{
  "n_layer": 13,
  "d_model": 768,
  "n_head": 12,
  "n_kv_head": 12,
  "head_dim": 64,
  "d_mlp": 3072,
  "vocab_size": 16384,
  "activation": "squared_relu",
  "norm": "rmsnorm",
  "norm_place": "pre",
  "norm_eps": 1e-05,
  "positions": "rope",
  "rope_base": 1020.0,
  "rope_fraction": 0.5,
  "qk_norm": true,
  "attn_scale": 0.198,
  "bias": "none",
  "tie_embeddings": "early",
  "parallel_block": false,
  "extras": ["some layers without attention", "local attention windows", "paired heads", "gated attention", "exclusive self-attention", "capped logits"],
  "init": "uniform",
  "init_std_qkv": 0.0272,
  "init_std_o": 0.0,
  "init_std_up": 0.0272,
  "init_std_down": 0.0,
  "optimizer": "muon_variant",
  "lr": 0.0107,
  "lr_mult_down": 2.0,
  "beta1": 0.93,
  "lr_head": 0.00756,
  "warmup_steps": 55,
  "schedule": "wsd",
  "decay_fraction": 1.0,
  "decay_shape": "sqrt",
  "final_lr_fraction": 0.0,
  "batch_tokens": [65536, 131072],
  "seq_len": 768,
  "doc_mask": true,
  "train_tokens": 951800000,
  "steps": 10160,
  "dataset": "wikipedia_en"
}
Each number is 128 + 24 x the weight over the matrix's rms, rounded and kept within 0 to 255. Layers, rows and columns count from 0.

# layer 7 MLP down (transposed), 3072x768, rms 0.0604, rows 2108-2160, columns 64-127
[[106 113 130 139 159 119 130 112  91  73 109 136 131 141 171 117 107 147 130 117 113  95 134 118 179 126 149 103 155  97 134 121 135 122 140 116  97 122 102 117 131 114 131 129 118 127 198 125 133 175 133  84  91 138 159 129 185  81 130 130 108 130  97 133]
 [129 109 109 123 144 133 151 126 167 151 137  83  93 101 133 113 160 117 146 110 127 151 109 132 146  99 124 114  90 127 128 139 143 115 125 157 100  98  88 104 101 134 108 129 102 146 112 170 178 144 162 137 153  79 132  93 180 137 163 134 107 118 118 155]
 [120 157 130 161 131 107 142 113  97 139 104 148 130  84 136 147 178 168 126 142 120 107 109 109 113 110  86 117 123 129 103 118 116 128  80 139 130 120 201 109 145  97 163 118 107 136  96 142 130 144 127 121 109 114 142 149 125 143 107 155 136 120  64  90]
 [128 125 149 142 150 187  86 137 136  82 111 122 112 169 136 157 115 118 139 118 119 161  82 107 127 118  69 124 126 116  97  87 145 160 116 155 116 162 158 196 157 148 166 143 102 145 159 164 118 104 134 104 108 161 147 138 140 112  98 133 143 103 112 153]
 [119 137 130 166 135 165 148 122  91  82  64 160 140 148 152 148 168 117  97 135 120 166 150 118 112  89 105 142 183 123 162 113 105 110 128 119  93 100 101 143 129 154 143 165 130 138 120 155 124 122 154 136 137 119 116  99 125 111 122 164 156 148 117 116]
 [100 145 131  81 123 110 115 124 124 120 136 132 147 145 127 127 162 100 105 163 147 129 129 188 134 128 140 156 150 137 110 153 105 114 128 114 131 106 173 112 178 113 117 132 144 128 133 140 137 126 131 140 144 159 162 138 106  71  75 124 155  83 131 116]
 [113 162 141 185 143 141 135 129 158 122  91 139 146 169 171 117 134  85 105 149 108 123 128 126 167 140 124 143 124 128 112 129 102 131 139 110 158 154 114 100 106 117 140 108 161 132 138  76 165 143  98 162 125 140 154 120 140 161 146  78 122 135 140 149]
 [ 81 131 108 155 118 155  94 122  99 176 118  96  94 117 132 120 128 134 175 102 101 156 115 105 100 105 121 132 137 134 116 162 137 166 128 129 134 128 149 101  99 100 111  99 140 121 156 161  97 106 114 138 108 157 138 117 112 153 124  91 106 137 138 183]
 [146 135 100 129 138 116 110 122  99  87 153  81 149 122 128 118 175 164 154 128 120 118 118 121 112 133 104 107 140 114 131 117 124  99 143 146 112 126  90 126 115 143  92 208 128 141 179 131 144 148 128 126 141 108 156  95 143 158 197 141 125 159 152 100]
 [108 123  81 133 126 115  80 124  90  62  99  89 152 171 167  82 163 142  99 126 157 131 170 103 150 167 125 124 130 123  96 126 150 105 130 108 128 135 126 166 125 157 119 153 108 126 145 113 102 114 149 164 139 160 144 148  92 158  99 137 145 117 128 144]
 [ 93 142 174 133 142 136 159 152  99 120 124  95 110 138 136 135 130 123 143 101 137  65 145 113 151 122 100 145 118 119 150 126 136 111 126 164 162 114  88 127 104 114 125 101 125  94 143  93 131  94 140 162 136 112 114 138 125 120 121 138 105 121 138 164]
 [160 152  77 124  84 132 100 147 171 136 149 135 112 145  70 155 134 162 108 127  83 157 127 110 158 121 114 119  93 129 118 106 166 146 110  88 138 180 107 108 147 112 105 150 161 120  87 106 110 133  99 153 128 127 126 165 114 125 145 145 106 148 113 122]
 [139 119  94 118 114 117 107 127 161 161 164 140 132 119 126 135 149 146 135 139 135 134 131 133 117 161 146 151 152  89 142 154 126 154 148 111  99 116 126 117 160 128 148 187 167 146 130 125 131 133 121 167 142 112 141 110 137 164 156 156 167 116 147 139]
 [127 150 163 121 107 142  97 109 142  94 161 140 115 158 120 124 115  97 157 137 139 114 118  97 160 103 130 137 156 191 161 139 160 106 171 136 133 142 128  81 128  81 118 144 132  78 100  81 153 145 165 123 157 149 144 164 121 125 128  97 182 135 136 104]
 [132  91 156 107 145 163 128 133 136 109 106  68 119  81 116  78  85  95  91 123 132  91 142 111 129 140 121 112 127 155 151 196 152 141 123 161 165 115 134 138 152 135 139 110 134 129 120  88 101 122 111 162 147 150 129 110 118 196 172 153  63 121  86 103]
 [123 176 172 125 113 131 119 130 129 134 144 134 117 140 131  99 122 149 140 122 167 106 141  85  98 132  86 140 129 153 107 125 139 154 135  90 111 133 104 122 110 124 114 110 109 127 121 158 106 108 137 122 147 155  98 150 100 148 136  89 124 103  97 140]
 [134 141 113 121  97 118 136 100 106  85 103 124 126 109 134 168 103 122 185 132 115  85 132 136 160 161 140 116 170  98 116 136 144 153 138 132 152 178 128 130 130 123 128 129 117 127 100 162 168 116  89 152 125 142 129 153 153 149 126 136 131 129 138 112]
 [139 108 161 142 147 156 146 108 105 111 145 104 130 131  94 104 108 140 129 124 121  99 152 123 156  95 128 126 139 156 140 145 113 122 145 106  93 125 102 129 179 107  80 102 141  90 104 149 135 147 157  94 133  75 142 144 117 139  73 157 105 119 125 126]
 [103 115 111 135 141 161 134 118  79 139 125 187 128  94 143 113 153  74 150 118 125 111 122 163 112  80 150 147 105 125 108 142 126 155 105 184 133 151 122 152 105 159  78 136 157 106  98 130  97 171 117  80 147 152 110 132 157 155 108 121 142 124 154 129]
 [116 168 117 120 117 135 102 145  67 114 141 168 127 148 125 102 191  93 122 184  97 146 110 136 133 125 135 118 135 104 144 161 134 141 131  82 109  90 130  91 121 172 120 115  97 182 159 174 111 132 105 131 117 136 144  73 124 178 139 118 105 129 102 157]
 [134 119 151 121  92 113 143 148 143 144 118 161 109 122 131  94 129 152  79 125 114 127 101 123 154 136 121 113 143 137 128 159 186 119 150 133 133 126 102  96 167 134 139 138 115 160 143 139 137 109  91 132 168 154 134 133 134 197  84 123 174 130  95 104]
 [121  95 135  93 151  80 121 136  83 110 135 118 106  84 118 113 133 136 123 154 109 150 104 132 162 147 120 118 162 180 142 157 167 109 116 121 155 135  87 124  42  75 149 162 111 163 154 140 126  86 111 143 127 148 108  91 131 127 129 126 142 106 139 174]
 [129 145 144 130 162 144  80 114 133 102  64 169  98 134 129 134 100 131 138  98  99 108 139 190 130 126 120 137 130 147  71 115 154 179 114 134 106 124 121 119 107 137 163 127 120 150 122 153 124 124 122 115 104 133 138 130  99 148 160 157 133 138 131  81]
 [ 88 115 171 153 124 123 128 134 177  72 156 107 173 102 101 141 102 136 120 123 141 118 100 121 152 145  95 170 102 165 154 164 110 147 155 141 155 136 150  89 101  90 139 122 144 150 151 135 125  75 100 129 146 131 118 155 143 172 152 161 108  98 172 105]
 [103 131 104 141 152 101 126 117  97 102  76 104 106 141 139  85  93  92 110  84 107 134 136 128 167 167 124 136 113 129 117 161 157 156 125 111 170 110 126  90 128  85 171 145 138 130 110 138 194 132 177 134 124  99 153 101 141 104  86  83 164 118 113  88]
 [154 102 153  99  97 124  95 109 164 152 129  95 134 152 115 163 145 151 173 104 140 155 126 124 133 142 117 150 129 151 135 140 128 114 172 127 101  92 144 133 111  82 139 103 121 119  89 167 117  99 121 118 134 125  99  96 119 103 135 122 185 141 125 101]
 [144 149 138 173 127 113 160 107 156 169 151 114 137  70 126 131  89  94 128 173 135 108 158 116 120 128 142 119 156 115 167 159 131 130 115 114 119  86 131 140 114 111 154 121 147  99 118 140  97  96 144 127  90 125 108  89  92 149 118 132 158 118 118  96]
 [ 75 157 107 145  96 117 148 109 111 107 174 138 114 110 141 112 161 166  84 132  99 108 123 130 134 146 132 164 132  94 170 123 150 126 105 105  98 116 135 151 128 156 146  99 121 136 171 138 163 179 105 142 138 134 141 131  87 124  79 125 135 128 164 126]
 [162 145 140 130 119  83 159 143 139 154  99 121 129 115 125 164 150 115  72 126 118 133 143 117 112 152 134 126 100 100  88 121 151 127 140 160 119 131 116 150 115 117 143 127 127 137 115 105 113  90  95 126 150 114 127 157  92 120 150 131 109  73 109 131]
 [128 123 132  87 120 126 101 118 136 131 113 158 118 152 158 116 147 130 118 123 147 165 151 163 117  87 107 124  90 143 100 105 115 127 162 163 143 124  97 120 156 107 164 164 158 137 123 106 122 126 100  76  97 171  98 130 122 135 141 130 152 141 125 101]
 [125 128 108 102 118 135 105 104 160 150  71 168 147 130 155 133 108 136  97 118 154 103 141 117 124  66  82 140 118 142  87 125 116 139 148  90 150 107 151 149 101 122 132 102  72 162 161  83 123 116  92 137 148 156  96 138  80 154 107 110  83 134 126 133]
 [126 138  92 118 116 117 128 160 126 122 120 132 128  83 130 113 132  98 101 130 123 162 134 107 178 153 129 156 142 180 144 163 149 131 121 149 105 140 164 157 145 125 125 190 171 111 133 158 136 131 107 155  74  88 143 135 138 122 147 154 108 130 133 113]
 [140 127 149 134 168 152 132 148 131 189 146 106 118 134 140  98 143 137 163 127 162 137 140 113 136 126 147  79  90 157  89  68 136 130 122 131 117  86  96 170 137  86 160 121 101  96  59 139 144 128  98 127 115 121 138 159 135 137  94 142 126 121 121 136]
 [164 143 113 123 118 122 149 133 113 131 114 102 135  88 135  57 154 122 153 124 109 146 145 140 140 122 128 146 166 150  91 167 128 144 131 117 135 165 128 140  78 144 113 125 109  91 160 102 106 120 134 134 123 142 121 140  96 149  84 153 105 156 111 115]
 [113 145 154 113 122 154 144 108 112 142 162  75 124 168 154 128 112 175 145 120 125 119  84 127 122 100 103 102 154 139 113 101  99 176 119 136 121 146 162 147  80 126 162 103 122 109 136 153 136 171 183 163 109 165 144  76  98  78 137 120  85 136  81 121]
 [107 126 116  92  84  81 138  77 125 157 147 138 138 176 128 105 119 165 124 129  96 134 109 147 128  89 136 138 156 145 113 128 157 141 177 153 151 114 106 137 120  99 159 120  99 114 145 162 130 123 122 128 139 143 141 136 165 155 149 111 101  70 139 123]
 [171 113 114 119 152 122 167 149 128 110 129 167 107 109 160 140  86 105 119 176 128 133 127 170 145 123 178 184 132 110 114 145 161 149 102 131 107 161 119 130 158  95 136 113 115 104 122 123 143 126 134 148 160 106 153 123 123 123  87 121 199 124  96 136]
 [ 96 133  96 129 104 150 122 119  97 103  94 115 136  96 151 131 140  76 124 116 116  99 119  91  70 143 136 133 136 126 157 119 146 127 141 167 100 124 158  78 146 164 135 120 142 162 136 116 162 147 123 166 108 100 122 159 135 119 148 146 127 136 111 147]
 [151 170  94 144 150 162 163 105 108  93 145 146 115 142 152 134 131 136 108 119 101 131  99 117 140 158 165  88 118 114 120 119 130 150  98  96 103 125  95 115 119 119 142 163 144 106 130 113 120 170 112 135 116 157 119 152 155 125 139 126 156 114 135 117]
 [121 137 144 135  87 153 123 140 125 108 108 161  73 102 170 108 150 106 127 130 127 144 120 125 117 127 114 130 123 159 147 172 103  98  83 107  76  92 131 126 143 135 102  93 130 124 120 150 139 157 136 123  93 111 126 116  65 120  88 141 159 135 103 130]
 [148 184 132 137 116  90 118 123 113 134 135 124 159 112 100 152 119 126 188 114 139 146 158 102 133 125 154 141 154 150 150 117  97 109 156 120  95  67 110 144 162 102 126 124 137 115 118 145 112 146 126 132  82 136 125 136 139 107 153 154 123 130 123 112]
 [126 130 128 175 158 121 127  78  76 134  92 160 141  69 135 121  72 107 155 124 126 170 113 107  96 150 149 143 110 129 179 132 172 127 110 118 107 113  91 124 115 119 149 128 138 136 150 151 113 145 168 137 114 153 104 135 151 120 139 136 117  94 166 132]
 [142 107 162 100 166 120 105 143 142 140 123 149  90  78 115  90 141 121 110 108 154  78 112 141  88 125 118 151 166 108 103 132 126 175 156 153 129 137 167  91 124 188 104 102 114 124 104 152 121 126 126 112 132 142  91 116 135 108 109 115  91 129 140 157]
 [105 135 105  93 131 162 125 141 117 102 120 132 126 173 117 118 111 107 134  95 139  78 141 121 159 158 161 108 162 125  95 127 131 114 141 135 147 124 147 157 126 124 117 115 139 132 110 103  97 112 135  94 145 110 118 115 124 137 121  98 134 126 126 126]
 [122 142 133 155  99 140  88  98 132 153  97 126 131 157 153 135 112 134 131 146 126 101 124 186 114 161 137 142 115  83 128 157 152 126 104 122 118 159 122 101 173 139 145 109 119 149  94 136 141 144 127 115  90 118 144 155 135 111 106 114 171 138  82  88]
 [116  86 152  98 150 115 132 113 140  98 142 163  86 138  75 151 150 126 132 150  87 143 139 130 143 111 150 161 129 143 100  96  81  69  98 159 125  70 113 111 105  83 139 132 137 149 133  96 144 173 158 166 147  93  84 127 155 147 157 120 143 117 125 139]
 [175 156 106 142 151 132 159 119 121  91 150  86 114 128 107 149 175 154 143 129 150 169 129 150 132 140 142 128 163 124 113 140 137 124 160  91 140 166  88 151 113 155 141 143 105 131 127 100  91 175 105 152 114 158 125 109 154 145 157 109 120 132 119 133]
 [132 130  95  89 126 119 167 111 116 101 156 156 141 140  95 129 114 152 126 168 128 133 149 160 131 106 106 145 149 133 158 108 120 134 123 156 106 158 170 111 109 137 114 122  92 145 101 110 145 110 136 131 160 129 116 162 156 105 101 145 124 154 131 167]
 [112 155 166  76 155  89 119 120 119 117 132 147 142 126 118 145  80 146 145 147 110 150 145 161 100 152 109 149 140 129 167 137 154 131 146 151 139 109 173 146 112 117 157 147 108 138 143 140 113 121 122 167 108 127 133 122 145 155 138 146 104 130 100 108]
 [114  65 134 136 107 113 122 139 139 126 130 163  71  94 140 120 142  93 127  74  72 158 113 146 141 124 114 103 120 166 156 168 134 130 102 142 170  86 150 120  88 127 124 171 177  92 155 162 129 127 129  86 118 169  84 121  86 121 143  87 122  75 115 139]
 [145 162 120 116 154 103 178 132 147 121 121 173 165 131  96 182 161 125 127 119 135 113  68 124 176 141  89 176 130 124 168 114 137  96 118 129 141 135 111 108 141 154  90 113 147 142 116 155  91  64 131 155 138 144 115 102 126 124  93 127 123 133 124 141]
 [113 138 164 141 126 153 123  90 132 129 133 125 116 152  97 120 144 135  99 115 138 129 110 180  75  98 130 133 126 144 144 125 140 156 120 132 121 112 120 148  63 127 113 146 114 107 111 126 166 106 159 153 148  90 144 145 150 146 135 134 128 134 122 145]
 [ 96 103 141  82 123  85 143 133 139 104  97 103 153 148 137 157 106 144 144 117 130 113 116 115 121  96 103 124 108  87 142 139 145 127 134 145 107 126 117 123 117 104 128 143 106 114 112 114 110 135 134 137 100 147 143 117  81 116 117 188 135  95 157 135]]
# layer 7 MLP up, 3072x768, rms 0.0625, rows 2109-2160, columns 64-127
[[155 144 185 114 145 115  99 132 153 131 125 144 129  97 122 102 154  96 161 129 126 126 103 100 126 121 131 101 112 168  94 135 121 136 125 117 126  85 144 126  92  91 133 136 153 155 160 112 110 171 153 156  94 152 126 108 150 117 152 141 115 152  90 126]
 [156 134 126 160 125 111  80 147 133  94 156 110 119 120 125 112 162 128 143 123 143 150 144 133 137 150 116 128  97 132 106  99 148 174 121 101 117 117 106 123 135 133 137  85 118 109 141 157 134 111 130 124 109 134 115 110 118 127 118 170 118 129 101 156]
 [112  95 128 136 127 129 113 164  94 137 156  93 129  80 125  98 133 126 103 166 139 141 155 141 118 131 160  78 136 120 108 103 130 196 139 164 127 118  98 135  95 158  97 115 143 107  95 166 156 159  96 112 132 128 133 105 135 117  94 153 151 123 140 115]
 [125 167 138 121 149 131 111 147 158 164 165 149 121 132 162  77  85 107 116 128 165 144 122 110 151  97  96  96 108 158 108 130 135 177 121 137 148  97 153 138 118 113 111 141 139 145 119 165 131 119  79  97  93 119 149 124  92  72 121 121 110 159  97 127]
 [157 146 153 110 116 148 134 133 130 150 123 137 139 130 132 132 119  77 128 116 108 100 139 165 140 119 115 135 137 152 147 114 160 133 127 130 136 125 119 124 165 128 114 155 106 108 124 102 127 125 142 119 177 103 169  91 107 164 116 122 169 116 209 108]
 [138 128  70 140 135 129  95 207 141 160 129 111 139 161 155 141  98 188 132 120 123 130 104 147 152 138 107  87 126 112 132 103 133 145 152 110 111 153 106 132 104 125  91  88 108 152 144 114 184 113 113 149 136 162  61 148 140 177 139 165 148 144 135 138]
 [ 89 107 121 130 103 105 109  69 159 113 101 126 111 119 138 131 110 140 170  78 118  76 142 153 131 144 172 144 107  91 126 114  97 120 139 131 133 111 160 146  99 141 118 139 136 136 102 105  94 127 150 187 125 106 171 101  97 164 145 130 138 130 167 124]
 [151 191 146 154 128 156 126 102 119 123 136 112 104 143 140 118 147 106 115 123 139 154 123 142  79 120 147 137 137 154 137 127 108 142 136 106 148 111 144 138  93  95 163 141  69 152 106 117 128 118 158 119 113  92 140 109 142 118 146 133 130 127  84 136]
 [123 102  88 112 156 148 112 115 106 134 155 121 113 145 103 130 111 104 140  89 106 115 120  95 138 142 133 112 129 125 134 113 153 142 156 137 111 130 102 132 117 148 141 110 117 143 133 114 100 181 123 135 134 147 101 161 142  52  83  88  93 139  87 134]
 [156 129 137 113  76 118 113 114 141 142 137 121 133 143 137 125 149 149 140 104 142 140 127 110 157 132 127 179 132 142 119 125 139 136 147 124 111 118 119 119 131 140 147 110 107 131 130 133 134 108 117 136 124 149 163 161 150 133 111 119  82 131 122 136]
 [164  99 121 163 156 134 144 143 137 148  99 162 116 118 111 127 123 159 137  93 150  92  94 120 129 152 133  89 127 147 119 163 103 112 131  99 121 117  98 122 106 113 102  98 102 122 105 149 142 172  97 107 153 127 126 140 127  95 121 129  97 104 169 138]
 [154 119 126  97 161 153 128 124 120 120 121 152 130 164 117 155 137 136 158 100 199 127  81 115 106 137 130 164 113 104 103 106 156  87 102 138 115 145 123 130  98 100 112 141 109 126 178 150 162 106 110 125 156 107  77  78  89 106 146 127 131 123  98 156]
 [101 156 155 113 125  98 114 155  83 151 119 129 159 137 135 210  91 151 131 119 122 113 114 133 132 161 136 117  95 117 106 109 136 156 126 122 131 160 152 100 139  87 104 130 163 139  69 105 135 108 160 108 176 127 134 132 113  99 158 124 137 109 121 130]
 [184 158 105 122 120 124 133 164 164  74 128 154 102 106 186 140 131  91  90 137 143 120 124 115 148 128 122 134 171 132 152 144 125 122 158 108 109 172 179 110 102 128 115 117 151 121 164  88 110  91 139 150 164 111  62 168 124 152 171 146 106 145 112 158]
 [166 141 132 110 148 110 113 146 133 120 120 125 114 168 153 131 150 139 116 163 135 132 146 139 168 103 106 140 155 133 115 130 116 137 127 111 116 118 132 108 176 136 157  96 126 102 103 124 151 168 126 132 118 170 161 138 120 121 160 195 118 133 123 115]
 [116 142 153 139 124 147 131  96  95 127 117 171 122 150  95  93 133 109 131 126 117 100 133  86 129 121 115  97 171 100 158  99 134 108 103 118 134 133 119 124  99 146  95  99 205 137 135 147 130 141 139 151 135 153 126 147 160 113 140 139  99 149 123 129]
 [134 153 135 122 135 126 141 105 119 138 142 133 121 139 121 112 153 138  97  99 146  77 115  84 134 132 116 143 147 129 135 109  84 138 146 133  90 112 100 110 157 116 109  92 100 126 162 153 136 131 118  14 144 109 166 122 156  88 163 110 129 130 148 153]
 [122 120 125 162 124 131 128 123 123 111 102 115 135  97 106 123 160 145 140 152 180 108  95 132 128 105 173 102 159 122  98 101 149 121 146 141 144 159 120 133 115 163  92 128 144 181 165 119 129 180 176  96 100 130  94 127 122 124 131 152  96 138 121 115]
 [136 168  91 136 153 143 147 174 123  92 135 158 130 145  98 127 186 100 146  75 140 154 146 124 138 213 123 141 116 118  95 123 138 138 102  95 133 105 109  73 126 160 153 118 111 118 105 140 120 130  95 113 116 111 130 166 150 111 131 132 135 151 131 114]
 [133 134 148 130 103 133 148 114 146 162 122 127 157 108 136  97 167 106 157 137 125 106 151 131 114 108 152 156 138 107 118 128 163 158 116 131 112 128 166 148  88 130 115  89 101 131 115 124 134 141 159 123 117 134  85 114  56 160 110 109 120 136  88 102]
 [117 119 154  86 112 105 122 134 130 116 138 116 130 127 124  91 124 123 121  95 184 163 150 148 155 121 103 116 100 150 135 150 160 108  94 122 145 155 142 128 136 131 115  99 117 159  93 111 131 150 133 129 161 153  97 118 114 121  87 128 151 137 142 107]
 [109 170  99 126 156 141 113 134 162 129 128 113 139 111 115 150  97 139 122 130 134 120 124 176 124 179 171  95 107 133 122  95 134 127 157 104 113 131 147  87  65 112 130 140 114 143 114 135 132 142  95 147 113 149 141 142 142 154 110 102 113 147 147 101]
 [143 127 106 113 109  72 114 102 149 113 148 120 109 111 106 139 130 116 167 134 120 119 112 122 104  99 124 104 124  94 138 124 144 132 123 116 121  90 131 137 110 116 162 141 180 170 115  98 116 117 118 107  99 138  95 150 109 127 104 163 170 102 174 165]
 [114  91  89 152 166 157 119 121 127 138 136  93 118 137 118 144 137 148 136 132 124 145 132 145  99 131 125 140 136 109 142 120  97 122 133 143 105 124 158 153 141 105  97 102 169 128 114  98 178 116 161 132 144 119  90 129  97 128 144  95 124 155 151 149]
 [104 139 181  97 107 119 133 126 147 144 130 112 147 149 128 111 134 126 112 146 135 124 154 145 119  99 119 129 150 124 165 141 144 123 139 163 132  79 117 113 152 131 137 130 122  68 123 130  94 139  88 147 132 176 146 124 174 132 147 112  90 164  90  83]
 [123 143 131 132 133 144  90 122 127 110 122 119 132 139 131 114 165 120 143 129 115 148 152 104 128 135 159 161 123 178 185 133 123 154  86 150  88 120 112 101 113 126 129  96 157 117 173 169 136 135  99  99 120 155 108 117  91 121 134  73 155 147 139 117]
 [132 142 125 125 140 163 111 133 122 153 137 189 145 123 124 125 118 125 149 129 109  93 109 124 104 120 129 126 134 108 137  83 169  88 127 120  93 148 129 123 122 125 126 127 132 114 141 120 146 100 116 140 127 181 174  82 133 134 135 144 112 113 144 107]
 [ 98 120 137 134 142 179 132 145 127 105 151  75  98 121  96 101 130 182 165 147 145  94 110 122  70 126 113 115 144 111 121 142 111  67 107 166 167 106 122 152 170 121 102 123 100 156 105 101 162 123 124 138 110 101 104 134 131 131 141 122 122 154 124 164]
 [111 127 127 141 133 146 131  96 107 126 156 106 133 126 143 130 144 110 132 122 127 119 126 115 162 113 139 144  98  98 145 128 120  93 133 143 109 143 140 105 116 132 149 147  96  96 149 126 151  95 144 150 180 103  78  93 118 125 156 126 172 123 129 155]
 [109 146 129 182  89  82 116 142 187 121 109 140 143 150 137 125 100  97 131 134 123 142 141  77  95 135  84 107 116 134 148 130 127 164 143  99 111 121 123 157  96 113 136 126 152 112 124 126  94 116 103 142 147 100 133 122 146 149 127 136 142 125 126 113]
 [125  93 139 108 140 118 134 125 139 139 104 112 122 150 143 111 107 146 147 138 121 115 121 130 121 132 139 128 139 150 115 125 123 146 170 124 117 117 110  95 126 143  97 117 118 156 143 183 149 130 105 136  94 116 101 122  98 190 135 149 151 132 143 128]
 [135 183 147 140 112 133 124 133 134 149 135 120  87 122 133 150 167 106  59 126 128 102 185 116  97  96 114 135 164 120  99 115 102 155 132 119  98 105  92 147 130  67 118 102  86 164 120 113 145 149 109 159 120  88 124 137 114 155  85 102 113 115 124 109]
 [125 179 118 148 126 117 164 199 133 138 174 134 180 144 111 122 134 133 171 131 167 110 141 117 134 166 112 123  98 127 145 139 107 143 144 125 112 192 108 141 129 143 128 143 127 155 118 127 113 123  95 132  80 115 140 127 115 154  88 103 118 110 135 153]
 [137 127 119 118 157 112 120 108  93 174 106 137 130 138 119 127 151 120 124 136 105 171 122 127 144  98 133 139  98 122 168 107 146 136 165 180 104 127 163 113 112 129 140 122 116 158  86 188 158 112 152 127 151 126 126  93 183 107 114 145 123 134 170 140]
 [141 175 165 119 133 156 106 135 151 166 109  86 141 141  99 139 124 105 118  91  92 132 133  93 149 137  88  62 162  96 127 137 125 115 153 111 128 145 157 131 129 114 127  96 129 108 120 155 137 139 123  96 128 167 138 117 134  98 104 182 126 134 120 134]
 [136 157 115 123 139 148 163 151 118 145 139 191  61 128 103 110 104 119 170 104 114 170 123 128 175 132 118 144 111 138 122 143 133 155 140 109 112 116 140  82 127  96 121 112 144 111 152 125 154  74 126 135 117 105 140 136  87 154 135 143 113 113 102 111]
 [141 133 152 107 145 136 121 114 120 130 101 129 139 119 146 140 147 134 126 101 176 180 172 135 123 134 145 121  93 138 110 110 131 150 150 137 107 126 193 130 138 129 125 122 145 152 142 125 102 157  85 115  98 118 148 124 131 144 114 127 114 103 114 133]
 [122 133 127 151 187  94 148 113 165 124  88 116 126 162 118 139 136  93 158 108 110 107 117 105 167 183 175 128 171 103 139 183 103  88 155 134  94 113 174 132  42 144 105 159 123 155 114 158 105 106 106 115 109 130 101 134  94 102 112 167 164 172  72 100]
 [ 78 124 146 154 137 138 157 117 125  88 156 172 112 121 143 102 131 164 157 101 119 139 146 135  53 139  90  99  93 140  97 134 118 139 136  85 142 123 116  84 141 119 145 100 108 170 118  79  97  88 107 150  84 125 166  79 141  87 150 107  92 168 137 137]
 [155 152 124 141  90 114 118 120 147 104 125 122 122 120 106 124 148 128 126 141 129 125 115 136 143 134 136 112 138 141  97 123 109 159 126 166 126 120 116 132 144 126 135 132 117  88 153 134 149 150 130 154 151 163 154 109 113 116 145  91 127 125 123  84]
 [114 151 133  88 126 137 180 128 130  81 110 114 131 158  91 113 150 110 136 135 127 108 139 106 124 129 112  79 112 125 153 110 102 109 113 166 106 159 146  88 142 131 159 110 105  91 126 144 113 150 196  84 136 126  94 127 175 136  86 158 129 116 142 132]
 [109 113 121 164 104 112 178 141 147 124 150 106 125 112 157  94 141 171 106 138 133 135  90 132 136 167 105 141 103 116 136 131  94 120 168 195 131 100 144 129 118 132 163 109  78 149 126 114 130 137 110  68 101 137 104 144 174  90 104 148 133 105 109 108]
 [109 129 153 142 116 102 152  92 143 127 164 129 138 160 121 112 134 127  96 123 142 131 138 135  78 132 115 122 153 124 120 142 122  98 126  77 118 111 137 133 126 133 118 154 113  99 134 125 119  87 153 149  93  75 108 164 122 115 120 103 106 152 152 136]
 [156 148  96 105  99 142  95 157 166 118 165 116 112  53 136 112 133 142  78 127 144  73 143 139 126 133 133 124 126 105  77 115 100  64  85 146 128 145 142 130 150 147  98 154  80 156  68 109 137 116 138 147 124 115 121  93  71 143 103 120 150  98 122 109]
 [ 87 134 127 116 131 122 141 136 110 131 123 147 166  89 140 127 183 149 157 121 106 134 180 110 121 117 100 140 135 137 106  93 136 148 105 115 102 141 174 126 120 145 107  85 191 163 117 115 161 111 114 135 125  88 128 156 177 133  96 122 112 120 182 150]
 [115 137 134 140 126 167 126 120  99 152 137 124  85 148 158  94 140 127 117 101  92 146 101 126 130 128 150 133 132 162 154 108  92 142 112  90 114  96 136 130 167 135 138 158 140 141 115 108 128 108 187 129 127 108  92 135  86 113 100 160 155  99 106 121]
 [ 93 123 110 149 131 110 119 151  97 145 150 145 135  82 140 141  74 164 132 155 128 119 151 136  94 145 125 155 114 115 117 163  93 142 124 144 105 116 131 102 145  99 133 118 151 108 143 136 140 165  91 117 133 125 154 136 152 124 173 114 180 105 118 115]
 [173 116  95 153 128 128 111 139 113 157 116 162 150 141 110  83 129 203 121 152 125 134  93 116  96 120 115 152 141 142 147 144 115 123 140 126 163  91 164  73 128 168 165 139 110 120  90 175 125 153 113 144 127  89 133  85 122 137 115 154 100 123 125 104]
 [150 117 149 143 171 143 112 148  97 171 143 111 154 159 138 182 139  98 164 129 155 132 148 104 152 184 153 127 111 168 111  92 155 169 108 106 131 105 133 171  89 130 171 144 154  82 146  96 114 129 164 107 109 134 136 142 113  84 146  76 137 117 111 127]
 [143 142 142 141 158 134 129 141 117  78 127  88 141 115  98 110 139 147 120 132 119 117 152  87 181 135 106 112 171 187 101  87 124 122 114 121 153  40  98 153 130 106 105 133 103 129 112 140 130 112 119 172 153  97 191 127  96 143 116 138 151 151 136 130]
 [118 159 100 100 115 156 134 140 147 122 134 130 111 136 130 127 144 124 120 109  94  98 103 128 141 141 178 104 162 152 134 137 145 120 119 141 151  84 150 132 135 153 116 110 115 112 157 123 127 147 135 109 128 130 145 106 136 115 113 117  99 114 113 125]
 [114 112 112 104 140 129 106 123 111 119 141 101 108 104 169 117 120 176 127 125 134 127 121 173 135 128  76 139 109 105 104 195 105 137 111 101 135 112 104 125 138 134  91 145 125 103  79  98 130  87 127 109 118 139 118 123 117 125 150 117 116 124 159 152]]